python train.py --n_layer=15 --norm="rmsnorm" --tie_embeddings=false --init="uniform" --init_std_down=0.0 --lr_mult_o=4.0 --beta1=0.9 --final_lr_fraction=0.0
Each number is 50 + 10 x the weight over its row's rms, rounded and kept within 0 to 99. Layers, rows and columns count from 0. The size before them is the row's rms in percent of the matrix's.

# o: layer 2 attention output (transposed), 256x256, rms 0.273, rows 94-127,222-255, columns 192-223
# v: layer 2 attention value, 128x256, rms 0.0728, rows 95-127, columns 192-223
# gate: layer 2 MLP gate, 704x256, rms 0.105, rows 0-32, columns 192-223
# up: layer 2 MLP up, 704x256, rms 0.103, rows 0-32, columns 192-223
# down: layer 2 MLP down (transposed), 704x256, rms 0.095, rows 0-32, columns 192-223
o94 095:52 52 48 41 38 35 50 39 59 65 61 44 52 67 48 56 53 61 54 50 61 50 47 49 45 36 55 64 59 34 50 60
o222 094:54 53 52 40 59 64 51 56 42 37 49 67 64 23 60 46 50 33 69 58 23 59 44 50 57 64 49 39 41 66 52 44
v95 093:43 50 46 49 48 46 61 46 78 49 63 43 57 54 65 57 54 43 54 63 61 51 46 63 44 35 63 63 52 62 49 37
o95 099:43 47 51 67 48 57 43 55 43 34 47 14 57 43 40 52 48 51 38 44 54 34 55 40 40 55 49 70 38 41 45 54
o223 099:40 53 34 35 42 59 42 47 55 59 59 81 57 46 55 48 40 43 55 55 56 62 51 48 63 61 49 31 62 50 58 44
v96 094:57 41 49 50 52 54 38 49 71 51 30 52 50 52 32 40 49 47 61 38 46 59 35 54 50 66 46 48 28 65 40 50
o96 105:46 50 53 52 57 42 55 37 53 55 52 56 52 41 69 73 46 49 60 56 54 58 29 46 31 64 65 42 62 39 69 49
o224 108:58 42 46 53 51 51 35 61 42 46 52 49 46 61 34 22 46 66 39 53 46 53 70 46 60 29 36 64 45 70 33 51
v97 105:42 40 48 51 55 47 51 43 43 45 45 54 49 54 51 64 53 49 76 38 57 46 63 54 48 52 46 51 58 42 65 51
o97 112:56 50 73 52 47 28 53 41 52 61 47 59 58 36 48 38 55 52 53 54 34 56 40 58 44 51 60 40 51 78 54 45
o225 099:44 60 52 55 64 59 51 58 58 45 59 30 40 72 46 66 37 45 48 40 66 54 46 39 48 38 70 64 54 38 52 56
v98 090:63 66 38 34 51 53 51 48 45 55 58 40 48 52 55 57 46 45 67 53 48 64 57 59 37 50 32 63 27 47 51 46
o98 100:52 48 53 58 45 48 49 51 45 62 19 34 51 43 54 63 30 46 47 47 47 55 57 48 33 65 58 55 58 70 58 50
o226 103:56 56 47 51 48 51 47 54 49 60 78 73 61 53 42 42 64 43 43 56 57 50 29 44 66 36 53 47 51 38 52 61
v99 092:48 44 47 50 47 51 50 37 33 38 44 49 43 57 26 49 42 51 49 57 41 35 58 48 43 70 43 68 39 41 48 57
o99 107:35 61 63 62 52 31 49 46 59 49 52 60 62 52 55 53 39 20 49 39 56 69 55 57 39 49 54 44 43 48 47 38
o227 096:56 43 28 42 46 66 40 49 57 57 57 31 42 48 37 28 38 53 46 77 53 31 57 55 51 60 55 49 53 51 54 64
v100 107:64 42 54 49 53 38 40 39 47 43 49 49 47 41 75 33 51 48 53 53 51 69 54 56 45 51 42 37 50 72 66 39
o100 102:61 47 54 56 52 41 46 65 47 61 42 45 61 35 43 36 63 61 67 50 58 35 53 34 41 53 54 46 68 55 49 52
o228 092:41 60 42 33 40 45 55 19 48 49 29 39 47 33 27 47 43 66 42 64 54 33 61 49 51 52 50 52 46 43 54 54
v101 100:49 48 50 57 41 54 77 43 45 55 73 51 64 50 41 59 42 49 67 41 52 43 53 44 50 43 31 59 46 46 36 68
o101 104:47 47 12 49 51 47 62 48 42 52 33 71 58 40 40 33 64 47 43 55 74 40 52 47 36 42 45 47 36 42 59 43
o229 103:30 47 49 45 51 58 44 61 58 47 58 49 42 50 41 45 39 35 46 64 53 50 37 54 52 55 52 30 50 51 37 62
v102 116:45 63 49 61 54 52 22 46 53 46 45 59 42 55 47 51 58 46 60 44 50 54 49 47 46 36 36 44 53 36 70 46
o102 106:59 52 61 45 54 32 52 32 51 61 52 43 53 47 54 18 44 66 40 58 32 57 49 45 51 61 45 51 66 54 42 48
o230 100:64 39 68 56 46 45 66 43 51 50 45 60 46 56 37 52 59 49 68 48 57 54 59 59 46 63 59 39 33 57 60 40
v103 104:53 41 56 37 45 58 58 53 47 41 73 46 49 59 52 51 61 51 29 42 47 49 60 36 51 68 52 49 43 51 40 54
o103 104:47 54 50 46 42 39 55 38 48 64 38 54 68 33 52 42 57 38 58 30 60 57 54 55 50 38 42 46 57 25 65 37
o231 106:58 48 34 56 47 45 38 67 37 37 48 47 49 37 48 48 51 62 40 57 33 42 40 47 50 64 55 47 59 75 31 67
v104 099:46 58 56 47 55 47 58 55 37 46 40 43 58 39 54 35 60 52 44 78 58 48 55 42 47 33 41 44 52 51 48 40
o104 112:36 54 56 56 63 53 35 56 64 64 55 41 39 48 49 51 59 56 64 49 47 58 44 46 46 40 61 47 50 50 59 42
o232 107:65 50 54 47 45 53 52 44 45 49 50 54 61 57 53 56 49 46 44 42 57 49 41 66 43 63 53 59 53 47 50 56
v105 112:60 55 52 40 46 45 53 45 50 55 53 41 42 52 55 46 50 41 69 47 52 60 46 51 53 58 72 53 40 73 63 43
o105 098:36 50 50 58 64 64 41 43 61 46 36 51 50 56 37 67 47 59 38 38 59 63 49 42 72 53 55 51 56 55 35 40
o233 083:34 27 68 55 50 53 48 34 46 61 53 54 34 45 56 65 50 42 56 71 37 58 66 37 39 38 60 54 52 50 62 68
v106 095:58 52 49 52 50 50 57 44 65 62 66 55 48 39 35 49 46 45 37 33 51 64 46 48 43 62 51 81 48 48 63 36
o106 098:54 45 47 49 46 48 47 53 39 53 36 51 56 60 43 43 55 25 33 51 52 58 56 65 49 46 58 33 48 45 37 55
o234 109:38 53 69 54 47 40 67 49 54 51 62 43 57 43 62 50 35 68 67 59 39 51 38 50 48 47 48 56 48 62 58 54
v107 086:51 55 53 55 53 48 56 68 50 51 61 56 45 48 39 49 50 44 41 44 53 41 54 50 48 45 67 52 52 43 52 50
o107 097:39 34 40 58 53 58 63 47 61 71 47 59 58 48 55 66 26 26 53 47 62 42 50 45 53 65 56 51 46 47 48 58
o235 093:49 63 55 47 43 45 25 50 35 41 45 39 45 62 44 50 66 64 51 53 31 55 49 58 50 41 49 55 52 48 39 37
v108 113:60 66 44 37 58 48 65 55 46 42 38 55 65 45 34 42 53 52 43 69 56 56 40 50 51 43 60 62 59 35 54 40
o108 100:54 50 37 47 51 73 32 43 54 59 52 55 45 57 58 77 38 39 57 59 54 35 54 68 73 43 40 49 35 44 44 71
o236 083:43 62 34 60 56 57 61 32 49 59 60 39 53 53 54 48 56 50 57 47 37 51 50 71 46 62 35 40 60 51 42 51
v109 104:52 53 54 57 61 50 62 42 54 53 62 48 70 39 45 52 56 47 59 48 39 52 48 49 41 61 52 75 59 33 58 44
o109 095:40 57 76 37 41 44 46 44 48 59 25 48 41 47 49 34 32 48 45 62 48 73 72 39 55 57 40 36 43 75 50 60
o237 085:69 42 63 53 57 40 57 63 53 34 76 40 50 46 66 33 69 57 55 33 56 48 11 33 43 52 62 56 58 44 37 40
v110 092:62 49 52 34 58 46 54 64 49 53 56 47 48 53 32 47 51 45 61 56 56 50 41 57 52 72 50 50 60 56 52 55
o110 095:36 53 45 56 38 57 55 41 52 47 43 31 34 46 52 54 54 57 66 40 66 47 49 42 55 53 40 42 70 47 38 55
o238 106:56 36 64 47 58 50 44 69 63 60 54 63 63 52 53 54 48 58 41 45 36 50 34 65 46 41 49 62 44 68 65 48
v111 090:59 59 48 70 51 54 46 52 36 53 37 50 48 49 48 46 52 47 33 62 54 36 54 50 45 54 52 39 43 62 56 56
o111 102:38 42 33 38 54 56 40 48 51 52 50 67 55 40 40 49 39 51 38 55 40 53 53 37 43 39 53 46 43 36 55 49
o239 104:49 47 59 57 60 53 56 46 51 46 58 29 46 42 60 45 59 52 69 47 61 45 51 49 52 57 34 58 63 54 48 52
v112 110:54 32 49 38 57 47 59 66 41 51 47 45 38 61 49 38 42 49 42 58 51 56 50 50 46 55 58 54 63 46 56 33
o112 112:50 59 61 66 52 40 53 50 60 60 35 72 57 53 53 32 38 42 65 50 50 47 49 60 45 48 66 48 39 58 51 52
o240 086:40 45 64 41 53 44 57 37 58 40 42 37 31 24 55 57 57 50 53 34 57 36 57 66 48 54 77 43 51 63 45 61
v113 090:55 59 44 52 49 50 51 57 73 61 60 43 54 52 46 54 47 39 37 66 54 52 60 51 57 47 51 23 64 36 50 54
o113 102:40 55 53 52 61 48 49 63 37 34 39 32 43 39 46 42 66 44 47 54 49 38 54 48 56 57 35 52 44 37 32 44
o241 100:58 41 43 46 45 50 50 44 52 61 65 57 66 66 49 56 43 82 49 55 53 61 29 61 47 30 57 54 50 63 64 57
v114 118:34 70 61 43 31 39 47 45 57 66 39 51 53 42 54 56 56 48 65 62 64 45 58 46 58 64 51 49 58 49 66 82
o114 110:47 54 58 48 61 73 52 41 51 50 47 55 47 48 49 49 40 11 60 52 58 46 34 66 57 54 56 57 65 60 47 38
o242 088:55 63 65 49 52 47 30 62 59 52 43 69 46 43 50 60 52 40 66 49 35 60 53 72 49 59 62 52 41 72 45 24
v115 092:77 37 45 57 51 49 61 49 78 38 57 48 55 47 36 59 56 47 61 41 45 51 48 56 52 81 63 41 48 62 47 58
o115 101:30 56 47 51 55 45 31 47 42 48 35 40 46 60 61 46 39 23 54 52 51 61 53 50 38 56 49 44 58 29 51 58
o243 103:72 52 60 58 47 50 65 52 61 68 63 36 62 48 52 42 55 70 48 58 62 43 46 51 56 34 50 56 56 66 61 48
v116 076:41 40 50 48 49 53 50 46 29 62 34 66 54 49 33 47 43 50 54 46 39 50 40 63 43 37 35 34 58 42 65 49
o116 088:41 43 48 49 58 68 51 49 71 31 68 45 57 48 60 71 74 72 45 56 57 53 62 54 54 55 41 56 62 63 58 51
o244 090:59 50 43 47 40 40 64 53 33 72 44 52 51 54 45 44 35 30 47 48 48 49 35 26 53 53 68 49 32 49 35 51
v117 083:54 54 56 49 65 49 49 56 40 49 69 53 46 35 64 59 52 53 49 57 64 54 39 45 48 09 62 36 34 45 61 53
o117 096:47 61 39 61 29 38 46 48 32 51 50 41 65 55 27 51 48 64 61 32 50 32 74 54 52 47 59 51 43 57 35 50
o245 101:41 37 53 47 61 60 53 59 56 35 48 65 37 48 69 38 39 40 39 72 42 76 36 54 48 65 30 58 55 39 56 53
v118 104:58 50 49 55 57 48 62 51 56 47 50 61 40 53 58 45 55 41 50 93 54 59 69 46 41 34 60 49 47 31 52 50
o118 102:40 48 39 56 55 23 51 57 74 65 45 53 56 51 54 38 62 62 54 46 47 42 58 54 38 49 45 43 38 52 56 58
o246 096:54 57 61 47 52 52 39 24 40 22 58 38 56 34 56 52 45 31 55 35 59 71 37 54 63 64 49 58 57 44 42 51
v119 102:40 47 44 54 47 51 35 40 50 67 49 64 44 47 42 52 40 59 74 54 47 55 40 54 42 54 50 36 60 52 55 49
o119 104:60 61 48 46 50 45 61 43 65 53 42 50 65 74 61 50 52 42 46 60 48 29 59 49 53 44 37 48 68 51 68 55
o247 096:46 32 53 62 46 39 56 65 35 52 41 43 44 45 45 57 51 54 39 39 52 61 52 53 48 53 52 57 27 38 29 48
v120 096:60 46 52 56 54 50 55 44 56 54 31 58 46 52 57 65 47 48 50 50 49 50 56 58 48 41 60 75 61 51 54 35
o120 101:56 56 41 31 21 68 32 52 55 39 48 57 63 61 55 51 50 51 49 54 54 35 49 44 61 57 42 38 41 32 44 47
o248 093:32 53 36 74 53 44 60 34 51 48 60 37 55 41 55 57 58 48 51 45 39 57 59 54 36 46 43 68 55 58 52 49
v121 102:40 56 50 46 67 48 41 37 56 45 46 53 55 49 31 40 55 58 53 63 58 37 46 47 40 62 22 64 70 41 48 54
o121 108:42 43 60 45 50 48 57 60 57 53 45 45 42 59 31 38 42 44 65 50 42 66 49 40 73 47 62 47 55 56 62 57
o249 099:67 61 52 47 51 46 42 38 56 50 56 66 51 42 61 59 59 51 40 46 61 46 37 54 45 45 45 43 46 47 38 52
v122 085:64 46 44 54 44 60 51 33 49 58 53 45 41 56 62 50 45 56 40 51 50 49 53 53 44 44 50 65 25 39 78 68
o122 096:56 47 58 61 48 39 58 47 44 39 42 55 72 37 41 41 60 36 65 49 56 32 71 30 51 45 59 56 65 42 43 47
o250 092:36 43 47 43 46 49 44 46 47 46 55 43 50 54 43 47 48 64 27 53 27 67 49 60 60 69 41 41 51 50 64 49
v123 104:41 48 47 46 44 50 49 42 56 53 52 52 47 49 51 55 59 45 69 67 52 50 55 38 60 26 56 45 51 54 66 34
o123 105:44 57 65 57 49 12 51 59 47 47 51 43 53 33 45 37 53 40 50 55 55 55 62 49 55 52 62 63 55 50 51 63
o251 104:51 45 51 54 52 57 44 48 50 56 59 52 59 67 64 53 54 52 54 48 44 47 52 42 48 47 48 54 36 39 44 37
v124 088:20 65 57 57 48 50 62 59 52 51 54 54 59 44 51 37 48 49 41 39 49 41 44 42 48 66 48 32 56 61 38 49
o124 102:60 37 51 46 70 42 35 44 52 60 42 60 44 52 62 65 49 34 54 62 56 45 54 80 45 44 68 47 37 58 58 67
o252 100:51 50 45 39 47 65 68 62 51 41 56 35 51 65 41 43 47 69 48 47 30 59 51 35 42 48 42 47 53 27 42 30
v125 087:68 50 51 59 56 46 46 54 42 56 45 58 52 50 29 41 53 57 61 48 47 61 43 49 38 34 25 47 64 30 48 50
o125 096:58 74 71 49 40 47 40 40 63 47 52 48 38 38 64 54 44 54 62 56 44 41 51 53 57 58 51 46 54 61 56 45
o253 092:41 28 25 50 50 62 67 63 45 73 65 50 66 59 46 49 52 50 35 41 64 73 53 46 51 49 46 64 45 48 50 64
v126 088:39 56 57 51 50 50 48 64 52 52 43 50 45 53 47 52 53 50 64 46 50 45 57 61 59 36 46 50 55 47 41 60
o126 103:56 41 47 57 56 58 55 39 35 46 49 47 47 39 58 39 41 57 62 51 48 50 37 46 40 67 60 39 42 56 45 32
o254 095:33 56 53 67 35 34 45 41 64 39 45 55 55 63 43 57 69 51 42 38 57 49 60 22 47 45 46 47 51 46 51 58
v127 096:51 55 60 49 60 39 49 45 41 44 47 48 52 48 48 39 50 55 66 61 53 64 56 49 37 57 65 35 62 46 46 51
o127 110:46 52 78 48 55 46 50 38 48 64 62 43 43 59 47 44 38 42 48 56 31 49 52 67 56 57 59 57 36 50 45 35
o255 098:61 56 19 60 58 47 49 47 52 49 52 61 55 50 54 54 45 61 45 45 69 31 48 45 48 43 44 53 66 63 58 46
gate0 103:58 55 42 50 51 56 51 48 59 65 51 54 56 61 34 44 34 50 48 45 56 49 50 39 43 51 56 42 43 45 45 61
up0 094:50 46 64 49 50 40 40 56 48 43 68 62 57 57 62 60 52 53 38 45 63 52 33 53 34 41 34 59 60 60 52 44
down0 098:43 51 39 32 53 43 61 44 44 46 63 58 41 45 59 55 50 62 48 54 71 39 39 43 56 63 52 53 48 55 49 50
gate1 100:58 45 35 58 27 41 22 40 48 39 42 59 56 37 46 41 55 61 61 46 71 51 51 55 38 42 53 49 51 47 46 53
up1 100:58 39 49 28 52 67 41 52 53 38 54 76 54 30 37 49 68 57 50 65 55 42 48 48 47 44 46 38 57 58 47 39
down1 103:60 52 56 47 52 77 43 43 48 42 38 68 33 55 66 51 42 53 53 51 59 53 55 55 42 52 46 50 71 40 52 55
gate2 097:46 46 38 43 54 38 40 56 44 51 46 51 53 48 51 34 50 50 57 33 46 43 42 52 59 35 51 39 30 54 45 37
up2 103:53 48 50 50 40 53 73 49 67 55 31 45 36 36 38 48 52 41 44 27 56 38 44 57 43 55 80 39 52 55 50 51
down2 103:45 61 54 38 42 57 46 47 43 44 50 48 44 38 49 35 53 60 43 54 58 40 59 64 32 56 65 46 52 60 49 52
gate3 090:30 51 68 56 61 44 49 46 57 52 42 48 47 43 52 52 41 60 55 61 55 38 70 51 51 56 58 58 51 40 58 53
up3 096:60 47 38 63 42 57 53 54 54 41 40 41 53 35 40 55 55 48 57 51 64 35 55 64 39 62 49 52 54 44 44 50
down3 096:49 41 50 47 54 57 49 52 68 31 58 59 40 64 62 37 62 53 66 57 58 50 59 65 34 56 58 51 50 56 50 70
gate4 101:53 41 46 46 33 44 54 58 46 54 59 42 51 52 45 56 41 59 39 49 51 66 58 52 62 41 57 72 45 65 51 48
up4 100:50 58 67 45 65 60 52 42 41 41 35 60 49 62 38 53 63 44 50 52 48 48 43 29 56 60 40 41 49 53 33 45
down4 097:55 48 66 44 57 44 54 54 46 51 35 64 50 41 39 42 52 40 62 41 35 62 49 52 46 77 48 34 47 26 55 56
gate5 097:41 48 42 53 53 46 57 62 68 46 48 55 43 52 53 66 46 61 46 60 48 53 63 56 45 58 59 46 31 58 37 51
up5 104:58 36 51 51 48 55 46 53 65 58 53 55 37 38 54 49 54 48 68 40 62 42 42 47 62 43 50 47 59 41 48 60
down5 103:52 71 46 58 48 50 34 54 43 38 55 46 61 33 32 61 57 74 55 45 37 67 52 64 43 42 52 52 37 54 50 36
gate6 096:59 42 68 41 34 41 48 45 55 49 48 62 30 55 61 43 60 56 40 72 59 66 44 50 64 68 57 50 55 52 41 54
up6 097:58 34 40 56 58 46 31 40 54 38 26 58 48 35 43 38 35 33 52 52 54 59 53 47 59 41 35 48 64 66 72 45
down6 099:53 47 44 40 35 59 41 57 45 49 49 51 35 66 44 43 51 41 49 51 61 48 43 34 59 47 46 58 40 55 36 42
gate7 103:56 47 56 44 58 48 52 36 51 64 39 46 50 49 36 53 59 62 45 57 43 47 69 37 46 62 60 55 48 39 44 48
up7 101:35 51 46 61 40 55 51 47 47 55 36 54 57 58 51 61 48 57 36 40 41 52 41 43 78 47 63 47 49 47 52 56
down7 096:52 39 50 54 59 64 66 50 33 47 47 47 52 61 53 44 64 42 70 55 41 43 58 72 41 69 43 52 36 51 68 37
gate8 092:51 46 51 46 69 52 39 42 59 56 53 58 34 49 38 60 34 57 44 53 66 30 52 49 48 50 59 63 64 51 42 44
up8 093:46 58 53 44 49 53 58 52 36 44 52 44 49 60 66 34 51 50 56 54 35 65 52 43 43 59 45 51 38 60 57 51
down8 090:60 51 57 50 42 48 55 57 40 37 31 52 50 38 63 41 61 62 62 45 56 68 47 59 38 54 28 55 54 57 54 48
gate9 083:57 65 54 66 36 65 55 40 47 53 43 40 35 33 66 50 46 48 43 41 41 52 42 56 53 48 60 35 50 59 48 40
up9 078:41 51 32 58 52 41 44 48 38 38 35 54 41 39 70 23 52 43 41 49 39 63 37 70 42 50 58 47 44 63 39 38
down9 083:48 46 47 75 52 45 51 40 46 39 37 46 37 49 30 52 54 58 42 50 41 53 29 64 55 62 47 47 43 59 40 63
gate10 090:53 60 50 54 36 50 66 52 48 68 59 50 56 56 38 48 78 55 49 48 35 47 51 51 48 50 56 38 61 44 32 46
up10 096:52 50 31 55 47 56 53 58 61 40 52 43 44 37 53 59 53 49 71 55 51 39 55 47 50 60 37 59 63 39 37 40
down10 102:50 47 46 43 51 50 59 74 49 46 42 33 45 37 33 21 43 68 58 54 67 48 47 57 60 52 44 41 63 41 28 50
gate11 118:49 39 43 46 45 59 42 43 55 64 60 60 43 48 41 52 63 40 48 44 58 34 54 43 40 50 47 44 57 50 49 47
up11 117:56 48 52 48 58 48 74 59 59 55 47 56 41 61 41 45 50 37 68 60 25 46 46 60 51 60 44 52 47 38 30 49
down11 126:44 51 52 49 55 60 66 46 33 39 43 42 65 57 56 41 44 67 55 56 31 50 47 59 65 57 41 50 47 43 35 55
gate12 107:41 60 44 56 41 65 47 54 40 50 47 67 54 56 51 72 65 58 49 39 51 46 64 56 58 50 53 62 32 66 49 56
up12 102:47 53 55 43 55 55 52 59 50 64 44 52 47 61 60 45 58 40 49 41 78 56 54 60 61 60 62 36 46 38 64 52
down12 096:51 51 57 58 52 35 49 54 45 44 48 62 40 50 64 57 45 51 38 33 58 50 51 49 65 73 62 55 33 45 43 44
gate13 112:42 63 26 49 63 52 42 54 52 43 48 40 38 54 51 56 42 52 57 44 69 38 29 45 43 36 44 58 44 38 60 49
up13 106:50 41 63 36 61 54 61 48 43 55 40 50 40 44 39 61 60 37 36 63 36 72 45 42 59 69 56 46 61 65 54 47
down13 099:53 63 66 26 47 40 70 47 72 39 50 60 47 53 63 61 56 37 51 76 56 43 57 62 31 41 36 38 54 40 38 51
gate14 092:47 56 53 52 45 63 49 57 58 37 50 40 60 48 37 73 44 58 49 39 48 44 46 56 43 50 59 55 56 61 52 64
up14 094:59 54 43 53 65 71 35 46 64 52 57 33 42 40 54 49 54 54 52 39 45 54 40 41 43 41 53 59 52 43 45 40
down14 090:25 45 83 46 69 46 49 45 52 44 51 55 42 51 51 52 45 41 54 46 47 65 45 59 56 41 40 45 65 68 46 34
gate15 101:41 47 57 38 37 44 41 47 64 61 56 42 55 51 34 50 48 57 45 41 52 48 53 48 55 40 35 52 50 52 58 25
up15 102:38 60 66 59 45 60 50 50 50 57 56 35 59 52 45 31 41 73 44 42 41 56 60 49 32 35 52 37 44 71 64 34
down15 090:62 39 40 51 59 48 48 60 62 49 40 53 60 59 56 59 43 70 49 56 54 29 52 45 57 27 42 47 60 46 41 54
gate16 093:64 52 39 40 52 47 40 47 38 70 49 60 71 72 42 44 64 50 38 44 46 52 58 28 57 57 38 53 41 23 30 38
up16 101:62 47 70 39 51 66 51 31 49 38 51 49 40 48 47 51 44 37 58 70 49 48 43 65 56 65 45 60 57 51 44 49
down16 096:35 59 62 61 45 50 28 54 46 42 58 39 55 57 60 72 60 44 46 65 56 43 53 56 39 61 39 56 61 46 49 44
gate17 077:46 38 63 56 55 72 56 63 54 36 47 59 49 47 25 30 37 49 49 58 41 61 51 33 47 54 34 48 48 52 57 43
up17 095:52 50 55 47 41 59 45 82 59 45 65 68 22 76 28 16 47 47 50 63 34 54 54 41 53 41 55 48 44 44 56 50
down17 061:48 53 28 56 51 51 51 47 61 53 52 54 45 52 45 42 36 98 64 52 57 47 58 35 57 52 55 51 51 42 52 54
gate18 101:46 50 36 59 49 65 45 55 43 55 47 55 44 34 52 40 49 51 65 50 43 48 47 60 56 43 56 44 40 43 46 51
up18 100:41 33 43 67 35 50 53 42 43 54 55 52 51 42 58 43 48 53 57 56 58 48 37 62 60 51 36 44 65 54 52 50
down18 104:38 42 41 41 57 51 47 36 46 69 45 43 64 68 51 44 41 56 50 45 57 64 51 36 38 54 45 64 54 39 42 93
gate19 093:64 49 38 39 34 61 47 50 46 45 53 54 62 22 56 51 58 47 50 67 57 28 41 45 53 49 38 46 56 58 72 29
up19 097:70 55 50 46 43 37 56 66 59 48 53 43 63 55 55 67 56 52 47 45 61 59 44 54 55 47 63 63 50 39 38 38
down19 101:37 36 77 47 52 35 55 62 31 47 46 47 56 61 52 60 33 53 59 35 66 60 45 60 58 51 75 59 55 53 38 50
gate20 088:63 45 45 66 60 59 59 45 41 51 60 48 59 53 36 44 66 57 51 71 58 46 44 49 32 49 46 71 49 70 50 26
up20 096:39 53 56 44 37 29 36 46 61 30 42 67 34 52 66 56 40 41 60 40 40 49 51 49 62 51 68 45 55 35 67 67
down20 092:39 55 69 49 35 54 52 40 60 35 46 49 28 41 50 51 40 56 51 44 36 47 52 35 57 55 57 33 54 48 50 56
gate21 103:44 42 52 38 46 59 64 52 53 57 41 38 48 37 54 47 40 58 79 49 38 50 50 40 49 42 42 55 59 56 51 70
up21 102:39 49 61 40 45 47 58 44 56 56 42 53 55 42 73 60 64 66 36 52 43 50 41 48 48 41 51 65 55 48 51 62
down21 106:50 37 57 60 55 73 51 32 63 72 47 62 51 38 45 39 37 38 54 57 35 56 65 34 58 38 37 45 54 35 48 77
gate22 097:35 52 50 58 42 43 45 47 43 65 33 45 56 45 57 43 53 58 53 55 62 34 35 56 50 47 44 67 44 26 43 58
up22 103:51 50 47 51 44 73 61 40 45 53 52 41 43 56 37 67 44 35 41 48 61 45 76 67 61 52 59 52 42 59 51 45
down22 105:45 46 52 48 56 63 49 52 37 55 60 49 65 68 56 55 39 37 59 57 51 35 46 51 38 66 38 50 43 44 59 42
gate23 102:48 64 54 27 41 36 55 30 49 61 60 65 63 38 60 61 48 44 48 48 53 50 45 57 33 40 55 55 48 41 52 49
up23 107:56 42 41 55 64 57 57 60 54 42 56 43 44 61 33 43 46 43 45 42 49 55 56 44 53 52 45 36 52 58 51 51
down23 100:60 59 73 31 50 41 53 56 64 57 65 67 46 33 55 54 56 70 47 50 51 36 42 44 35 47 50 38 51 64 57 38
gate24 113:44 45 41 53 55 36 42 38 51 54 55 48 57 33 39 41 66 36 53 62 79 39 50 62 49 53 62 42 45 56 63 41
up24 109:49 50 49 32 45 49 71 67 55 53 55 50 41 57 54 31 49 57 49 42 25 53 57 48 50 44 34 49 57 38 26 57
down24 113:46 57 36 62 48 43 50 32 43 53 44 55 39 52 37 57 33 46 41 39 61 37 36 46 40 63 63 41 45 52 42 60
gate25 100:39 44 64 43 45 36 39 43 52 38 69 59 40 54 48 48 50 55 54 47 65 41 59 46 27 51 58 48 66 54 53 48
up25 098:59 41 49 48 71 57 47 49 48 54 41 56 61 63 39 53 54 40 43 54 44 43 67 24 43 41 54 43 62 41 47 48
down25 101:51 48 51 50 55 49 60 54 49 51 50 57 52 52 46 52 51 69 52 34 31 45 43 34 59 56 43 51 33 57 32 58
gate26 088:54 59 31 60 43 53 61 49 41 58 28 56 59 48 38 60 48 67 62 45 65 40 49 58 56 35 45 36 66 60 48 55
up26 090:51 51 53 36 52 45 45 25 65 66 48 44 39 67 58 35 63 47 33 51 42 46 34 41 60 68 54 57 54 51 66 43
down26 084:34 49 53 35 48 30 37 27 72 44 49 55 50 48 63 70 37 70 58 41 66 51 60 43 50 51 63 65 57 56 54 47
gate27 097:67 40 69 45 52 59 56 54 62 54 51 47 37 33 44 34 36 47 53 56 52 40 56 59 37 60 48 39 32 57 31 34
up27 098:46 48 47 60 52 63 61 39 50 62 53 49 45 68 41 50 49 63 59 40 68 42 46 49 39 28 54 67 58 42 52 60
down27 099:48 52 72 73 66 53 50 57 49 54 31 65 54 54 50 33 40 64 63 38 59 31 59 54 45 52 62 57 43 42 47 31
gate28 109:61 42 50 48 45 43 40 25 55 55 45 47 50 41 61 59 62 35 54 58 46 47 49 66 39 56 60 79 56 45 61 34
up28 112:54 38 38 34 58 48 40 43 56 60 22 57 50 46 45 52 29 58 59 48 48 46 55 44 51 46 49 66 44 56 51 49
down28 116:48 31 44 50 51 41 48 44 39 43 55 56 65 53 50 53 53 32 49 45 48 29 61 65 46 39 48 66 43 34 69 47
gate29 113:51 39 68 55 65 27 69 43 62 63 31 52 64 49 32 47 60 45 47 60 63 43 46 55 60 47 58 60 49 59 48 59
up29 108:58 54 35 39 38 51 64 26 69 52 57 56 47 30 44 58 51 40 59 60 69 55 54 53 62 48 65 53 39 55 59 66
down29 103:59 54 46 46 44 65 44 64 63 32 61 57 41 49 57 28 61 46 44 36 62 24 48 46 46 54 44 46 57 45 42 32
gate30 099:43 47 58 53 46 55 46 54 51 68 45 58 39 46 48 54 62 53 45 27 56 73 41 63 64 60 57 62 38 50 49 58
up30 102:38 71 49 50 37 37 57 54 39 48 48 48 47 62 55 59 67 50 57 54 36 33 41 50 35 54 48 39 47 59 53 58
down30 096:35 49 52 32 67 42 56 52 38 67 56 63 59 55 72 56 46 48 44 38 36 56 42 36 24 54 71 52 36 43 51 45
gate31 100:43 45 60 45 47 57 41 64 51 42 47 44 50 31 62 47 50 50 65 55 38 39 51 48 55 38 79 54 26 46 52 52
up31 100:67 21 49 55 64 61 59 54 59 56 35 43 37 41 46 63 60 50 63 68 42 34 54 42 56 34 57 50 28 39 41 52
down31 100:44 42 60 32 59 49 58 60 59 58 34 49 27 54 65 76 48 44 47 72 44 44 49 41 53 65 49 46 58 47 36 44
gate32 081:40 51 54 49 46 58 46 36 43 54 47 53 33 37 65 39 57 57 39 59 40 50 39 67 48 52 65 50 53 55 58 46
up32 100:66 37 54 53 52 48 52 51 51 50 60 43 63 42 45 56 48 50 52 28 55 49 47 38 50 49 64 56 50 47 59 55
down32 082:53 48 71 60 57 50 39 50 42 56 45 52 64 55 57 45 41 51 48 42 46 63 45 44 44 60 54 91 50 50 43 44